Weights of a small GPT-style language model, trained from scratch on English Wikipedia.
Size: 14 layers, width 256, 2 heads of 128, MLP 704 SwiGLU, vocabulary 8192, 24.3M parameters.
Architecture: RMSNorm before each block, rotary positions, no biases in attention or MLP, embeddings untied during training, local attention windows, hashed n-gram embeddings, learned residual scales, skips across layers, capped logits.
Training: a variant of Adam for these matrices, 534M tokens, 8146 steps.
Each number is 128 + 32 x the weight over its row's rms, rounded and kept within 0 to 255. Layers, rows and columns count from 0. Numbers have three digits each. The size before them is the row's rms in percent of the matrix's.

# down: layer 3 MLP down (transposed), 704x256, rms 0.0435, rows 20-86, columns 64-127
# gate: layer 3 MLP gate, 704x256, rms 0.0468, rows 21-87, columns 64-127
# up: layer 3 MLP up, 704x256, rms 0.0469, rows 21-86, columns 64-127
down20 103:097102157159115081164097121118131170084138170099097164111143110157198113138139114106113132171153114166128157120111102149111116148114157073120117138145175093081119080106139142155126128144126064
gate21 112:189171147158071141158125091135085164124156167152163120147197107149137120134119091109100136169171103172055180165155084138135121143118161092203123106063159138198119117141204124122158180102109117
up21 104:165100138195115092121160128167107100134109147156111113152188123144132151077165124126187121150172180149087144158122096110154128129095153104164135070145127169173143123164187154179171128076085143
down21 094:153101068115128137139127116105093025124148175161139132108134137107136118194104099121119150079161151134110135161119131100191104070125146109083155132081100135166110137110137162081104106150073117
gate22 098:139150144099165144103114211116128112058176162131099125127136107116150080188125112138159141096082142126184095146102150121121110123193144125120150116135177107180146106150131169172113099073091158
up22 098:099105121095094114112150060138114104171115097056158157120125109035109123124098159082140065119155163114071118135073090160143128171151126082129107112133113152089118101067111079146063173135106086
down22 100:076098124130114055123062127187117131187124088111111129189142132121105146062142157154109102132149120123115147100153036093116165132096134113129176097128175127172097108066072082126116130112114118
gate23 101:132110051131151137154117190105150155115099181100098134136140142104149043133096157139092137092151128140156179146094205193156191116097132128188198154083153116108084078143128154105121189129146173
up23 095:165143122082150205095146108056076136164104101094155159136142169136091105150099098125120186145086153109117160155108098157096140145160154086132118119127167105063141193156109127174143108140147085
down23 099:123098100120118149124083140124129164135096117116124102103115147074082126186085089060103138118099145070160122150180168194131165086129128142123138122148116109150161131107134215134147167185112102
gate24 098:119118141130139131150135099142103165095082079138101140179158087079167089122135108120142053117146148183111113128135088150186164101033098109139138106097177089065074131112206120101146168132168130
up24 098:108113065070133139117139140187077105087149112174120148108096093118117105161129079110087112086171085134100146096184113144079106119083197112081115106072093213159136168148116167137154177115136111
down24 099:145111169182118173166119125155155196129126097191106139142166104206131172167125171173177135124140124100139135065102124163154163108101143103148123162066134115120121150083147124099099171091158130
gate25 103:097106150122073119161124115118106119133160110161154097119155140137158136095154094104088088145114051134066099166137096139115105140076141046150171089124130117196129149073153162192124145120174129
up25 099:110187108198087156105147162124119146144191176121163077153111201107153095190122116096139131126131104105145134139121095142089150103134156131175132170104077158203174162155063217151174108086146195
down25 104:154068164127139163111123132134098056128144169115093107090172089097112097150103130087096111142121135144175131198146093128127164152092139154130121043110149067216140115118104096152147157216142055
gate26 091:114139128152133150114127086122118027176089132120210102117071123121095094134119122112179087068103127065165104149137142165120126142142147149175121201141096133151078078131127198123098142167121156
up26 093:112124155142126106105153122135101132092119081112172078100123153126178118165147122096163141152104148123178049104199175097134163083092135151154227100182139087154149157165101139157168118189147076
down26 092:171158143110169138178151098104161060112116137146062145135142080124078133103103123123086135112156131148057144161094136130154122126117097104114112164098132146086093087109155097124094163051092098
gate27 093:149093121133157086112067115093169152048191160081144080082123134119163158137093155114151103135075099160115172150134129149123178118127123138186152147152178112113108133106145153087099103139060178
up27 094:145123149122114094106111119111132118086105141181078083154183160134179104095106000166127120157134139142113124170134119095142104177180144096161134128164108110137052135107171137115169191087157169
down27 095:155164126080147103198125081142198146150203102113104177152071102081087189131128156135122166085112077131203142085167120147160184120136106086093098188164127159142110157148133134156157106150162133
gate28 106:184136175086141140147089110145060129100118097153055102120128142156161118100172178131128129185156110161181095084149131154191164106106178108136119099068125124186112151140113055172139087142104084
up28 103:111160114124105063170154122107161143144172137063136133169165120090144121172130081149097136117115138091115094132129148154132102171125073111103155114148131165116123088096146157146145182092152145
down28 097:146131065113096118104082107174149248150160151136150147159124131107124064109103107123080137124151104104118129104142146116169137152135143114092166054137108191131096121121106125139119128096141144
gate29 104:189153119164171126121136094118131125066139170131101146162149106175085125132127127169129104151134154128158103094080127152119155171088189140130171096101098155128076132171108137137153137131116096
up29 106:127167122113102148129074156143142139165095062219127148111104073162125119105128097134144090133102143118133101142107112141087126093102095117143125192178106133079098084148127168184149096114125091
down29 107:200122087106100100119164181076131122144164130073099099130108090158113118115137124107152089110142082150171127128136118086125067088152145111078096121094097132119158192152136074147111098120061111
gate30 107:095118081157153157178173162117102122131161212112065192091149172118148096119152156146205126183178092114138060138111108137134133123063112153110105128105092163190122135135132135129171159122115141
up30 104:098089126102149163139093083102126113097159135136158089188168105105176136077133119115150168121157089144127152146087135096141120159150149113156178074111160118075142175158125074114171114060090135
down30 105:130125196177198175129059072159167093085073181126105169155119153118163120094182134080183105150100104119145088154145087146158156158124130147162086123143069127127118142112132189118115089124168126
gate31 102:166153106141110174188182112151136140146145136116112136134140132104159112117118176163102164142162140116156135130104126140159172139115141041091090082154138159136077133130149044164181126136173145
up31 104:125078129096106111100084142077100125137113142114096103143099123156075145048128113122137065130129139168155114121128133146155109110089108135138181162081172119146177116099139123128167085177108108
down31 096:083174112127177082100140142072130147119167116151107095094183088163091084052119166110110098096075135112147167127201077146124107139187166127141191095072103128174102152096154074100139117125132154
gate32 093:158131124140092109139111105129108113080122082111115112152169074115130145108085098129136170148117144166151098119115170138117133130077210106148182090164118116063100184096128096176153116139117120
up32 099:138119211126146213149170145078148114164084147106125152118105075137122111165106169146186185122067088093082051105111155102141143124103159152145167098165117146150127092112081098153140078174087129
down32 097:131112105066170111103136152156162150120096098079181182164096174117136153125106129153142137130139150109142183116154140090140095173143103143124056112070134132146147084130137176145137138141139137
gate33 091:144105123129125090105158157092041100114171194103140143111142140096151122107176193117056137118108119097149157116161122155090073138163131100109181066086149141133116224096137159117128151174127104
up33 091:118095125114128119087123131107196141096087176136136171145079076127137169107123130168111107079135120130098161131136162152160129131125145141124173097168127151107120131171113142170132110169151144
down33 089:138127164131167097115133195127182013135140168157155152087093114100119162120081155155159137149154105119128126109102136142123081157130129056115152171119140127120141064163111182112147117126167155
gate34 095:151112072163137085117186145151164081115125206164152197184081106137101125144096187129133094126081162097160101138178127129144152144093087181060124085144119119165108136100124136100134123098129112
up34 093:122147174126126140093097124114144126089119098107104152150068155169179151176072155163127113152066150154122088153129156128132162083130114152161086156074165133165097054126081132135114162117116119
down34 095:139105077179151073158134181123137119079111173141128177101100077117176131122074143182127072103120151155101129114158157096134145176098149115175149107153094136158151152078164115127108158081104121
gate35 101:148206120128140099110120170126100144082218173133148110156188077059124149130200114115184100115132162183134166147116125190098114145122078095111159104150080122216146167132194156158147155083100130
up35 103:109158071123142083137071142186110114139130154087124054176129109140092174093071103106129142138113114122103161218143170171170124142148181106119149181112147160115094153093117127143132179156144132
down35 106:134161113079082126103048174103191097202170129135168126102118170148125101152174154082118140092165127164093099139132121194133138131122178162131152149145145188061099122133209084146135068159159138
gate36 103:097176110136041131138165132119127107128144118116094082125128111117168067139131146121146127131176147058132097177111164144102143160138126085142125094045160072125090150158097107149147118206122164
up36 098:143165132093191101113085086128156132125155156083149156126146129129148163121134104076064118139137148093107100103174075087161076078141142079088131135097097105154120199166201097141156137118155154
down36 100:085154159190170139051112162130107214088088200096164159133089149137113110064117104095092097203120157131077069142156119161117083136084125139150129132105109102116125179145135142153126091127168168
gate37 093:118168116118106114163167125083149116093115137166092134137149160118083179143134098124060135093115152111144133136138103111134099139136143052122132175121119100118076124142137135044115138058164149
up37 089:108172174107099112074137184123136191183114131159147088168130163138112085146115100158144143152160128138132136135106105135054128105117100097111140063116139133114158142181148106121123127139156188
down37 093:131107105142126113094149088119124130104126134119148155124088097122147134121096124134111126141093109201208080173157145166208134102100092105117148172184105106163123111103100089124148137155080084
gate38 096:099124098149114135106139100123177164106121158061136108122102136120087096134100100039125192156121102162145174114140153086127062114110141060081103096083117110070064128112156194078170142142137165
up38 092:108170084088148106138082109161117149192144140118105077083116088136137119112078160170082182118180128145171079092098116161175139112132172148136054117127125129165152122189086100181186133165145117
down38 097:086119127111137121107126096036111091124102086040073078136142106155137114153118114015124176097132127181153118071126122175140164107143097121107065148087139143159184105159087126126150149110108163
gate39 099:091160167095166087150101088153162155151210064172074132142082087097154091176155114140088171104055158095093159208112088142112077100123123073159092121114097137190140128153090132108135124120137138
up39 092:137138152130094170096161107133163132087108127132110210191092105131177180083201126107160100126116148100116122108096117150140150158158089186115131111154082107154070126110189139140109102111124073
down39 096:113111165132132096127181176140097109120096098171108135125111124084159114151084146140041135077173132100124170136118118144122112165122150130156146070127157150074154167128107146103152182192168111
gate40 098:101176107108096146090186139116172171103090138156091102092148156113151113147071131123141180158128144134112173122157107123167122140154080095103118117150115120178135150138143120088165116144121119
up40 100:138149187139102221138122116089186124152092119180107168119147118114102149150118139127163156095132117158155158161155144157137128128161076131115081147167179131174119086114123087095176100178124093
down40 096:070086151127092157129153066227113067080158092124112117135132055146110122154137077084141100069098170109132086116172149164137158167156160168099126100150156062113126123132086180125137163143137084
gate41 097:082140139182096136157116122112162114123091113168141116103139134138066117139165162122121092096164132122104159095166135151129094112078131163125125112152165118130075141146157044110094115124117183
up41 095:115161105130134134131086119139141136152118119153191098132134135176150135119143126122136138143200122144113131110079169156101099099142162187181183163140213133123120102123150074184119139097115156
down41 094:130147132147146123133164096120148018126129084059112151188112139115130163135158146146119132097159119107104125141163156089117077167154152134094143146061085111108108149127177179103094089114160123
gate42 095:129099099105094132149161112139072111163155115143179130102169138158112125116113099125081100114136165111121130207087065110124115152125102151112199106151133186103154174086098101098087154126072136
up42 094:096068099095147154216127061156135084102153106126190120155130117125124110139157175058141108095156112137104122057151165154160183136109102166144141105136037138137133104199092154178116099114138154
down42 094:107086120112144134119123201109127176082073133141119155153104137083131087119183156095102123117133089133191125125123195155166112176135087136066142219123053129139125142103170184121135120145130141
gate43 105:073186127115113141122131141146088187194110130174116140146167175117144096164184130204146139138140096071077126112136098142172143168075081161120116129068116154157167195113116132147125122100149180
up43 096:142122135135115131157100035166099128117075156150154161124173150171176090151207156105165131095183172128140129086108151099124101130188111158126122109200100099183071138155043178130129154107145098
down43 097:134178111092141166138179189125092086102058093130093180130150177118120133165131140119114127145115132102062152119112078131149105146139091119138108115080138169129111121135133184144133199156150185
gate44 091:126131089125155122123102127087082126166073132116128140134069111165095131075109138142113127192119103126133169176159105133176132133131144169119127109116069177125139087118122073156122124085158092
up44 090:182124195152138180178099118128130098182042094094174117131067142138108131146135108100163136117099150127109137179127147099156158131119113151163094156124093161107106100109099104114164138143122138
down44 085:108135108144133137108152161118163004109199149142148106086167109112175114148119111089162125121174133131085107111136166097122171136127097077107146188172159126107160102184080185140138141122128154
gate45 100:104130100108134118171108065098113080138138124173139131071156117139111146081122176144125136142161111109112106171159105160129037152158116161118126119150135145140113121114061138149170132147147067
up45 098:066108147154136198203136073198115123178121153230108108097155148112132126158103136097148147108096060129092134142085166113172165132125081131110120124134140118138131126075114127125160133114115144
down45 101:129137123091177165122164087081169080106089144199101090094136073170161163095129116105172109132149095161079127124131152161143098139162155066083090105127149123173157146102155151110168147089150112
gate46 106:120149162143167081110058138159158171117203123089096123167074173167087173066124100154115100150152166124097138146133088116129095118137136074153112109172149188119135111108151140184094139136085075
up46 099:108096083139137169122121121109107106117107149141153171091127154118117059191138139119115173156160109067122129086128132110167127116129128087098139169130108118066131136083083132144139175033112162
down46 095:156170148124118113170118151101162203189139080084168082115099118120120074134172113130162111119140114166154127133135184111076119106158086178077161113126131160114189133130118086157129150097099161
gate47 099:125135145113160146175107118123110152153166157128124090120126122163101120107054121188139134169154134128161112111163143095118090152149098103141155134054138086108056134129097139143164154102101143
up47 101:162175081083125166127094108162088155118116112147191146124191137154153128128102181157139096095125152129138209125125125148168122128091149148068141124101163060136151093159143164118159117122163073
down47 103:179123118131131197136152111132121124100169158123182129109149125083129126138059143125127129210165151116124146158137146119114080131082140106138137111145138165124138131139059128143158156160099125
gate48 091:080114098114127145194162150139176142075120140108117131170165104137088068132162167126060105106083104130148056161134129181131186083118178102154130065115084150176078103085114057135169055176112177
up48 097:145092156051188188152094087099117110133129103081140156123164166151118174085121128124131087139098093140091166148157091111178113175083119118087056109172142145109111139131131113117082099135213066
down48 097:142141080108131105111163112222114203160166104098157147140132110149180151126139133208143137158095160100102120134180110119141196145048152119093124134120085117132085112097138127137122185140161131
gate49 095:157146176110121118120054166112133157162189083132085128150137137114110130109154071165171181157130089108158126087197112116121158124164171145142150112141124111151190136132133141126094113118155137
up49 099:139111194128166072072126119085090140182153175053134084143126111110129119087116125156094111125096070148116107095093188127129138122141088062122166117135127119151145125134085115095162201112109130
down49 092:079120127186096126098132150109198199123188122157119166130160121140133145143136158103145095138127129175181147125165146112134127165144107123111154102162126116080143174158148132091135118125141205
gate50 101:146105155137109131154142145154106113127167132196110097180139154160126165142094095114073113148112123084085112114088076217112162130117118134147132137095163108174154183154141093149059151106139110
up50 103:123177151137138081055089198141144169122113128131134126086142155187173143117170109120143094127199135185140183188086184077106139102104128067117140142135152137145107151121130194145162123117154171
down50 103:115131111067118067158064111128113073141081160167106112169148146133220130091124125133111080168189151109060140103184074107100123163086112124070105115138109095163120135096123078114106054114164102
gate51 097:099147157151129152163133137144159149062109042038055172107152114091082163124066062145104116122125144168136152169166124137135191116152138113091142156175108148136147175133112147129090123142100146
up51 101:146144101140149089087084153131171125170089151146144160105140125133094152105180079079155137120131104133094079145127092112070124067133138066133165082108139109160118164096132148066071101145092158
down51 104:118107166146131126093105086087084196152108123161123160150193122147138106178182136083150091163146107149117092081111130162124150170095146135199123135149117137124090125126103116134112046129167145
gate52 107:147070144162164128118086222082131136129157122206117185076108139098165145107115081107108170154139094079128113110072139112125088090152122148111157167051141134142176125154088142087146130111153114
up52 103:101227176141184112180108112077121122186198082130104123088163102177100151120117128153124144078081120096113167115095152066125115116153169132157096117139114210118093042112156110076169171159161138
down52 104:098127131139089108105132162122126192089182110148150157126089085105144161112151119125147156128133108078155207077048111125100110074177144098105113179156094124136163089130126145075144146122090140
gate53 102:094143155143065119130091126123130168158151165198114154150178129165134087159134121147146150106092099141109173170100122183105126146104115143163128065049125138200130125126090074119173094158166119
up53 103:156156139135156135118147118102103123102106129095094068106084126131120202143125083197129155137135139151104141164071139092123128090083186183129114144153152092158134117139153059079126070049158155
down53 105:126119140089099118149152187088120116127141071117110125101100119092174149192094102162117104145122111103173160103120146128097118064150135158128111082138141146206147112122100147081102113077114109
gate54 096:106185156108141080125097137117153114118169166076171138155180137155172092145033112099158107117092120095125081101128180147096162095129131125130135105112155110101168172090130077138122158150133119
up54 096:089106114119147150137143132113140094181129126130158180167084145126140126157077134141136124187123140126155150152121159126119112158138114062070078158164111166141083153058110139125182138062172172
down54 098:116129137210159126125138056138139118136096100168127131112115108127116104091156070115137132079164102114193150057109134170193141123112119113133101084156120145153125113116144093123153079096103146
gate55 096:140122102045176130119097099052132133070151170158133116105120084103099186101193140154068088135098115158111170145103138136162069066106126136121169149109191178069179165168129048159087099081097171
up55 100:128094134193070139097110100145140140117122142130133141126169089120168093087089118147126102107114106132155086143141107138100158139097169055124168121105115137181117126022122205116109150141095127
down55 100:156200127106211140155143110130120190074156168116086123115150156141107133067159173119107116114100151131121147133122154142154124129109118227127123105177124115085185126192110080139149109111073194
gate56 096:090149156119116114112184119076119087053097113090133108171146178139176117154119119081137074104099105109133083128154143182124161144127086158131187143094157164135068178165103081089151130087163180
up56 097:159160161145121154130156171087106167172179098072132114092141200156141121115169142140089158153134113125145147124128100084125114105133154157138098123150140077125168159110142106115095147078124186
down56 095:096183141122126094136113168094099207206146128136157139143142144141131090141116100225144113111126118126094108106121160101151081136109146167131135113152120114125161200137082151121107078187176115
gate57 104:155138117172130135141165055122120170135098119134124118132103141094147153100096176136118127212127104121157128160121130115095103153106080100122151110136172098120143193143154147106151190049136187
up57 105:117130188114101134147171130162141155090168107141139145063146122121142076167159101107115111081094189142089095148167146130061109123147184110140117133053089137176105157097125171165157087174115150
down57 107:191139116148115144160097114139121119160118086087132133109169157127130066103143141130162145130130117073062156100152141198158178082182095098148121095115085104160168058118125142178138072168109145
gate58 101:112150122130199179167131099117095107095057145111052140119152176157094170143149165111095135120136171170209132138123110085160129106122151140123150142164149128138121116096074104105119164123175096
up58 094:098104180066088140109079146115096141123107171195130146095145158170171124152185099122117097110188147112082157138147133066131140126129084107195096109101135156134172150163164140133162096067151161
down58 099:117157123160184092159193087152123146143152080093095146129061097103077137100085137130110125160103121061176121141155165146092126102125143097070158144175138104148141164142127119134119144137107144
gate59 104:168154082106140113144085159154144131138164124093093110129119142117106121097087101116169120173133146136189152184100184142149121130124144050117143118092119086115134156118129173139075167124079132
up59 116:196132072094159105152118113130130111053133126106118136100107083106126100136135106128142166125083136156153098153166162181130149088101118114151182144094156083076146152165139107122173153119149158
down59 110:145095135105157109078128120162089120174146144127113110109167145182125124181095091118050084095124147072152102150147097144155078106109142073097137167160107136106129160132149141202105179178146177
gate60 090:158191144149079093089109159117187169147110089080123117121139131120033145088127107145138129132148093143153122090207142133116115143152190159120134086091168160119152145104099159176164089103100118
up60 096:111120106100095151153149157144087125123225102127110133117154123063163123091108145134156068114092133087160151157162131106179096134075120064143147123130086129044160156189212127110075122133142113
down60 093:112147108126133124130152133100158139114143160136157155150120116129153118159129183174166135137131116168153116131128158153123137139110123165162119201143173106147190145143136174082160106148178192
gate61 119:178093092107109078096100104086121211154147153083114115089095131063120171172099104177084147136146078115154164191152141123133129134148156131108107115141156165143141104140173190139140151111132161
up61 113:086091125191103113149093127141108098114094116086131148143142173218196082112180113055157141092074154144077098084154120123147143090100088115100112128152182134076130110124103078133144060131125079
down61 108:116119088143113148102125134139148255108139165118133113144144115095121116112129037140094115126159090083151152129116153173125099151087125198144094141101115131125118099167099166148172183151146169
gate62 098:165172122075104147161152180110136168134141109123174121118155127144096159087081132122150083114100117159110104092193136140155158167136136108146216132102166168189137097106163144157101119116159181
up62 104:217163136112132173137129089150162110180114077141195139109104102161107177123138121167146108095125119129135100094166166159106095165141153118120196152148102123163111091129123191149132181161080155
down62 099:139101124129163151121151062121141145127095085093180175181149109150129128133147179136104135150165123167138105130155145130124132149159115160128152167137092157091090121156222086148143152109079134
gate63 103:095145115126087085138115077100101172105185133148161093114136188169177143142180107109132108091194134166135120148114130136127177079095140110131197128114133099161173172185139139101104111104109175
up63 110:092096158125114082144124090118119109165152101167187118107168182151183145161134126088060174065137101159102060083088104072129161068118157155116146181115125093118152160136090154079121137104082169
down63 093:143087160135130155150128113117078063123117079114095134121115180097106118216122101142144148173115163126092075155125152115158132122127115140145132152052133144105179112142093158092143036148138110
gate64 097:117158148157136160106122120124109204136170124087076125126116203096116151162102163127141142104115089169108135116151114140104099123089114108114125111121129097133090104131130157162163134066178141
up64 098:151086095130107084145099150175155097126124119155139095124112133129152197050143109094103121181161103128091117103161090162109127080087076119107167076111080082160163170101153144120076072165078121
down64 099:150131044122184127124158142088102158114082149109152103108074067134129140086145081158085103161165149157162117157133139102140153087096100168072130171126088136201141094095116147133115067124092094
gate65 097:176165109155172126098105176156104128082111169132139120114081111134115175059138149133170080143123122106129155156135131141119142158077099128113128128125059110155120108185211152153158109138142086
up65 099:123098123092057111149120134111133124142154114111118092137107152115123074134125167135078159111127127114188153134116081110159144068125164068106112119090110141107151107079138104125081078092108138
down65 095:145133162077131116143106131133119160142118090122150159175165174110096151098127127094106123159137104171179155149102106125133151092116171118077135121140138139073160116069133112090141032121142098
gate66 113:088116078123125099127130137143122162136116104132076052161176140162131130135155121142198051159167183175137075143143084162182084096112188141110177059063145122178095152175132101161149124129215167
up66 108:166122122194122135110123098135123100132042124071125137156084091112147151085118133106120150100114164154103114135160167150187151176160151152080108114165118157167055164101175143104172108160110117
down66 109:145142122155099146087142216156096212070105126147122113164135118161105101137106137121075137150116106080149081142141137162112094144118161161164123087177079146170071099179121181159160133111088163
gate67 105:134092165134126100173094111112115168173140124150097157104076124139145134097078067145115141201161131148131165113127092145103164148122134101149162124148206126171133194133098136125162087096126156
up67 109:189059138180218103143085125157095100118093128161145146127139139154165169095078113113185108157210094177109143127107064121123103112099115132140167173144211151142136173094150163119150117157145087
down67 105:200052104106173156120111118193120102125112157170128135135141194173133168094073095085136112157099133127138094150116100114131166165159136141147149163120133141173125099143084196144136080198152137
gate68 095:118137191129139177146106161183124108071127117072121149109119143202137087134115103198100125127138099136188115110077123111153144142102126122123167149133132122141084179129045131133145174086140099
up68 092:106108153167110134164122140114122146084137134151117183149157148093138145176105140117119110076152080128092142135153134120158123154154178116118127116134068132104119064101165107102118161116154065
down68 096:122128142144152149128094126114121120152131151134095137136094149111131131119195177098144096138113119095074150101172130135122119085149128126128134124136134142222178152099102106170145145164088171
gate69 097:118158140129124141140135143124181120119075111089112136092169183080173155119151111070142157122118159135156057141122107162122122135091171080194117139124072121119127153123176104139139067139114180
up69 094:142172085116139112143147173165139108144141169103137143134077141094206095137127173099089166148131108094148051137142190166089092152117052126128139142119122122112117152172132125112090102171167186
down69 097:138159131119142134106080064172129153167121076137113118136133091142111120139179071112134099146123186173079074119115145132179135127106124164140121119163103099153107113113108151114136111134085148
gate70 102:113103155141096094055123157097106097106099123018108094090091156061188132125110148105123173126164127121131089164102101084171066083067084127106152165138105136140148219132106084161152147082125090
up70 098:138109135072134073048129152136158104152124180117062137148111137082156161155097119122141161142162127115164128160149135084077116150106123112184114138128153153125103154067222140131123127155126113
down70 099:113055161165132101152152117143104146108122072042127144089134123103119163106129143162137136127112136103171125120157115141132093094117121192103086115119143218128137077197146137158128143092097089
gate71 100:103101128164169209095174137186088140090086166137069119149084109128166100133142131164147108127125110123118081150124166077139121128086142079159119139131106181115046144134099096132109106098137097
up71 099:143113104097184135155097103134079089103121104119164121122125133153131154152121097112138116116108126098087079132152079168117088081108139089029126162138124165118108111081099153132146125141130134
down71 103:114159157097115071130110161082181166136168177090150119118168119085177136121131136125111135151190138159089069102106126162112133158127150106097128059122167170138129147108106146087140126113070151
gate72 103:145120118143117117198167093134125150158152124102056107119137098117085098124105155133106103099139117175130114164179118086119129148132126143095166052126112176159139117103135128194153124107169111
up72 102:101105140170170149105132075088160126134122135138126180209066103155110188149138111100043095102142144150111102090104108150187124126153138147092155096110172092168107090179129103067105177178111179
down72 103:139146105126110174176142077154138244164104067139109112075076156132141069126152135140085200119098130123111122170112150137139156117134114108095101185126156094137101120121189140180126173122092155
gate73 102:156132088164141121105101120155098167109147119059136099069128093096129155159112114189064103111124133158084082149188144151112114096130172126110073109137143087126051170130143129138158129077105164
up73 098:114126160147090138131098152118132123155139154058110118114136101078118101148017135141095135078143154145077081151134141121142096084153126107148088137097151081104154140143145149143228138089095122
down73 098:146133136170116134099064097126115148094124120072170110104108125121146101111072115157148108135126165102111091138165084128157102110201161102114049127144186126165087158140113121139124119115107144
gate74 098:147173118040155161123130134107151129148179109130087111113101075101133103128108105154125215113085108038157076162160143170112169088199148163136123123125077130157146138115158158152171142181122165
up74 095:086072118131104150157116157101105170081163144118162205086127133100084131125128079119116153102104069074117133138085112102055186178146133074100130111138167142097242106111110152112083103120103135
down74 096:085077092179094139104079151139059088113098073136185108117180152139071147065143114055092119095157171086113090163176093110131181140124159083111124156162145112160096124097083161083109115148123110
gate75 091:121159153116168126091120187152093124138076166114115132127111164109176065147093058139120119169181121144124193116143124122138102160182118162047186152081101163119200150174094117131157125105158127
up75 097:141108162131190087110125131147136137129124111123123126074106120118081144131094157130184183145152155138166031084165124062131133115080123179116102094115146134101091112091150094150085105121106124
down75 099:134069127138122152117094089141143201085117182124137135150126122195082139097119072081179142135140161168149026115115113170147149167108111157192159182100143056149135193103089111104099138101115123
gate76 100:159164140071156101070078122079132123093128153109169169097135115071116179144138153105111123141137108185183140151174117164105117109141167093118108146143135117133113139188138128119087146118148147
up76 106:147070145122092210080084110154122151139119124204150162073083127113122142111113156139155134130134095101147101103113118118112136145166148102154151141128182117142111086140160085100187139144124073
down76 099:149104154140124163129106091068101075157146123114181108044094180059138103149110144133126133130091189117138184096096156144126114118107175146114165132126146086108094156136152104121117118176181104
gate77 096:104109082161123115173140153195129156115104110174040136134217148175135155128140152151110102143087145113130151091114095131106105091133122075109148136099138136129171163153089191110224144137177154
up77 104:062173179173132156105153150132154115080136080111079174140110138133112126134160203120127092139158104122180167126099165105146098140161128148100145126071088129166176150162087123145145105152111153
down77 104:128079093149123137112129052163134163101120096117168119118138135097153090147103102123132101103107137169117099093068103144157136196085151063102139132105131150098052139141153096092148178073169148
gate78 098:127134147050164219159118157135078171118163140092102136097175092124083159133179134217054125121139141137143103158126180120167111057153126080100114102151117209130121124126185098150147147156097153
up78 105:128100107188163106113142087158122124084147142143107165121060119154127137147118111155130110124102121190160125115134101176133157104090149120160209123140122110095201148117132075135107072131130144
down78 103:195154098192111087158123088133104228139110131105123138145115097107130117070118177176104155138070094107114141135112114095106121160102159110123136147138121157146196164133145111108143157145121119
gate79 102:061158072134118081098150151138132117111110144096118080147117157167143166112070195112083109146115116154109104090129134110193127145134133125164117152131110096086165137207109172050102162147150113
up79 098:130183142162086069041094099131160159202142094129149123107162154128096138088127191144160127155167101149165151076139044113179076130109132143182104084135144146160136132166141181090087132151116183
down79 102:061101128146116100104126113127133187153117149124139135189164143152129122100090066155120170127091119100125071101140146077152101123152081178170113117061133078114211126163055181097098183160129179
gate80 102:110059137124099076146080145171134133096125140128123148138096149173129131106136064123096136104112148188143169113139146133136132103079185127121167106099097156175109137146127113078196134162183070
up80 099:129118101140118083103089109091158163162116080072146085085138119139187144083129099105135113168139132151166056135144169151112109109162144112121120183145093097137128117083099148123145149158100203
down80 100:097185132108124051146086179112200188162157202139132165069192140173119187100113117162142103107130098143123200103118144155160119154152127136088102139164123102158127137161060171131132088097134102
gate81 100:102154132165119114153113131130100124113057209108132112121110155125162088068171115100093135172160134084138138097165162051095164060093120131157107113063164158131125111162125122150111141073169127
up81 100:140109149147127154118112115153093163095112139123126140138122113129075075081153061189120131144091131106153076110117066107092163184104135142162133132164096132201061138084114139124192111140153150
down81 103:090081203134084118165132106132146055148140124135087038123143116178138142106091155091121129098115118130174139142141115150119082103106126109063052122110115133131111111118184190148145099102124160
gate82 093:135092144061171077059143065157148173087085132111110091100126148125129097143118172128134119061052148138171124087170046073118196129116118122146191105135119095103119069083090110112114167105098127
up82 099:136121099176157091128051129082102132095153152132127159142101099158135175131150118142061153107149110124172095150120154090126155086119175192055184113135183100130150132142107193108146086095115164
down82 100:163139148129103138158180125167078070129110096124133112099150164151136124110149109151124136139198116169145073176102142111100088122054102105119083073102128137078068127069144119140176146108171108
gate83 097:162086152116198106137127124138097126080118104104108148112141190123086103131158123178097139127104164179200153131141153119172134134081135058128141138177149116142123184121113153152175054104157120
up83 102:130139126149054109147091125080180135168113150167116093123124158124143203107145144106128157170187085160123096134138176185087111085134114172139100124089134099175200128161095116140078126176110139
down83 092:128091146189140173155144156090096236149150097119134170157187180194078114164168115125121122119094133111172128095157139116153141132092160114098126165119088124192130172177134108122123108137130148
gate84 107:099154142173165078143164161081127140122172208113092044100145126111088092139092082161117105090076103098157130162196085138128128143133099083136135163110165190174192177058113098130087129081162180
up84 112:123148160113194175156168134103120139161129163110167099062147065109071123180164090107119102118088068110133106109115082146129130149089156122144114092124100133172171144090124037154098109094140152
down84 111:099143124170146190113208101145096134176131112150101078178190088174165084125204111115109102099142149125132052122203116115167145140079109107180115135142132115162093190139135083092088096072170166
gate85 097:155116150154145156132141131090088161164105237154091080104154120053143151123169179134118131175156134100148142146061117102107123203154130111150076088091117091145122131152100144118143170082107110
up85 096:138121112120178151143162145136075164124186154105143173159164157137076091153100092142086114176107089133167137179100113116141124133116178128136163124100062165157130132111151121174123137128097128
down85 098:095114219116102133150052150141143000116128112122087090164093135163201148137160203096134087113108155119129162126125118121119180113138139083115136102170176085126122151122108124132112120097158071
gate86 094:122132122121126124061106190189188135105097156125130171134107202138083168143115148131132033134097100159123153151122165133111107084068109120106132125127158127162110140102036125113089123060167157
up86 092:141123125065116121083081149126071129159123209114179135129142147148135084148130190061119161176138155143154177167143109200092133203145136105105168161067117120121118145103097131138154173137165086
down86 093:150195135166100128175093159092174131097170145156146052096111152137151118142162115156153117121093129161061101181107081122106112116133099124111104137169158164127195136113183120162110115112113162
gate87 097:134119104142142148127174148116121135114121075147135158125122114131095135055088088159119054111126118158125182174120126124172100173117153128169132090136131134140121169133115081133124126095118114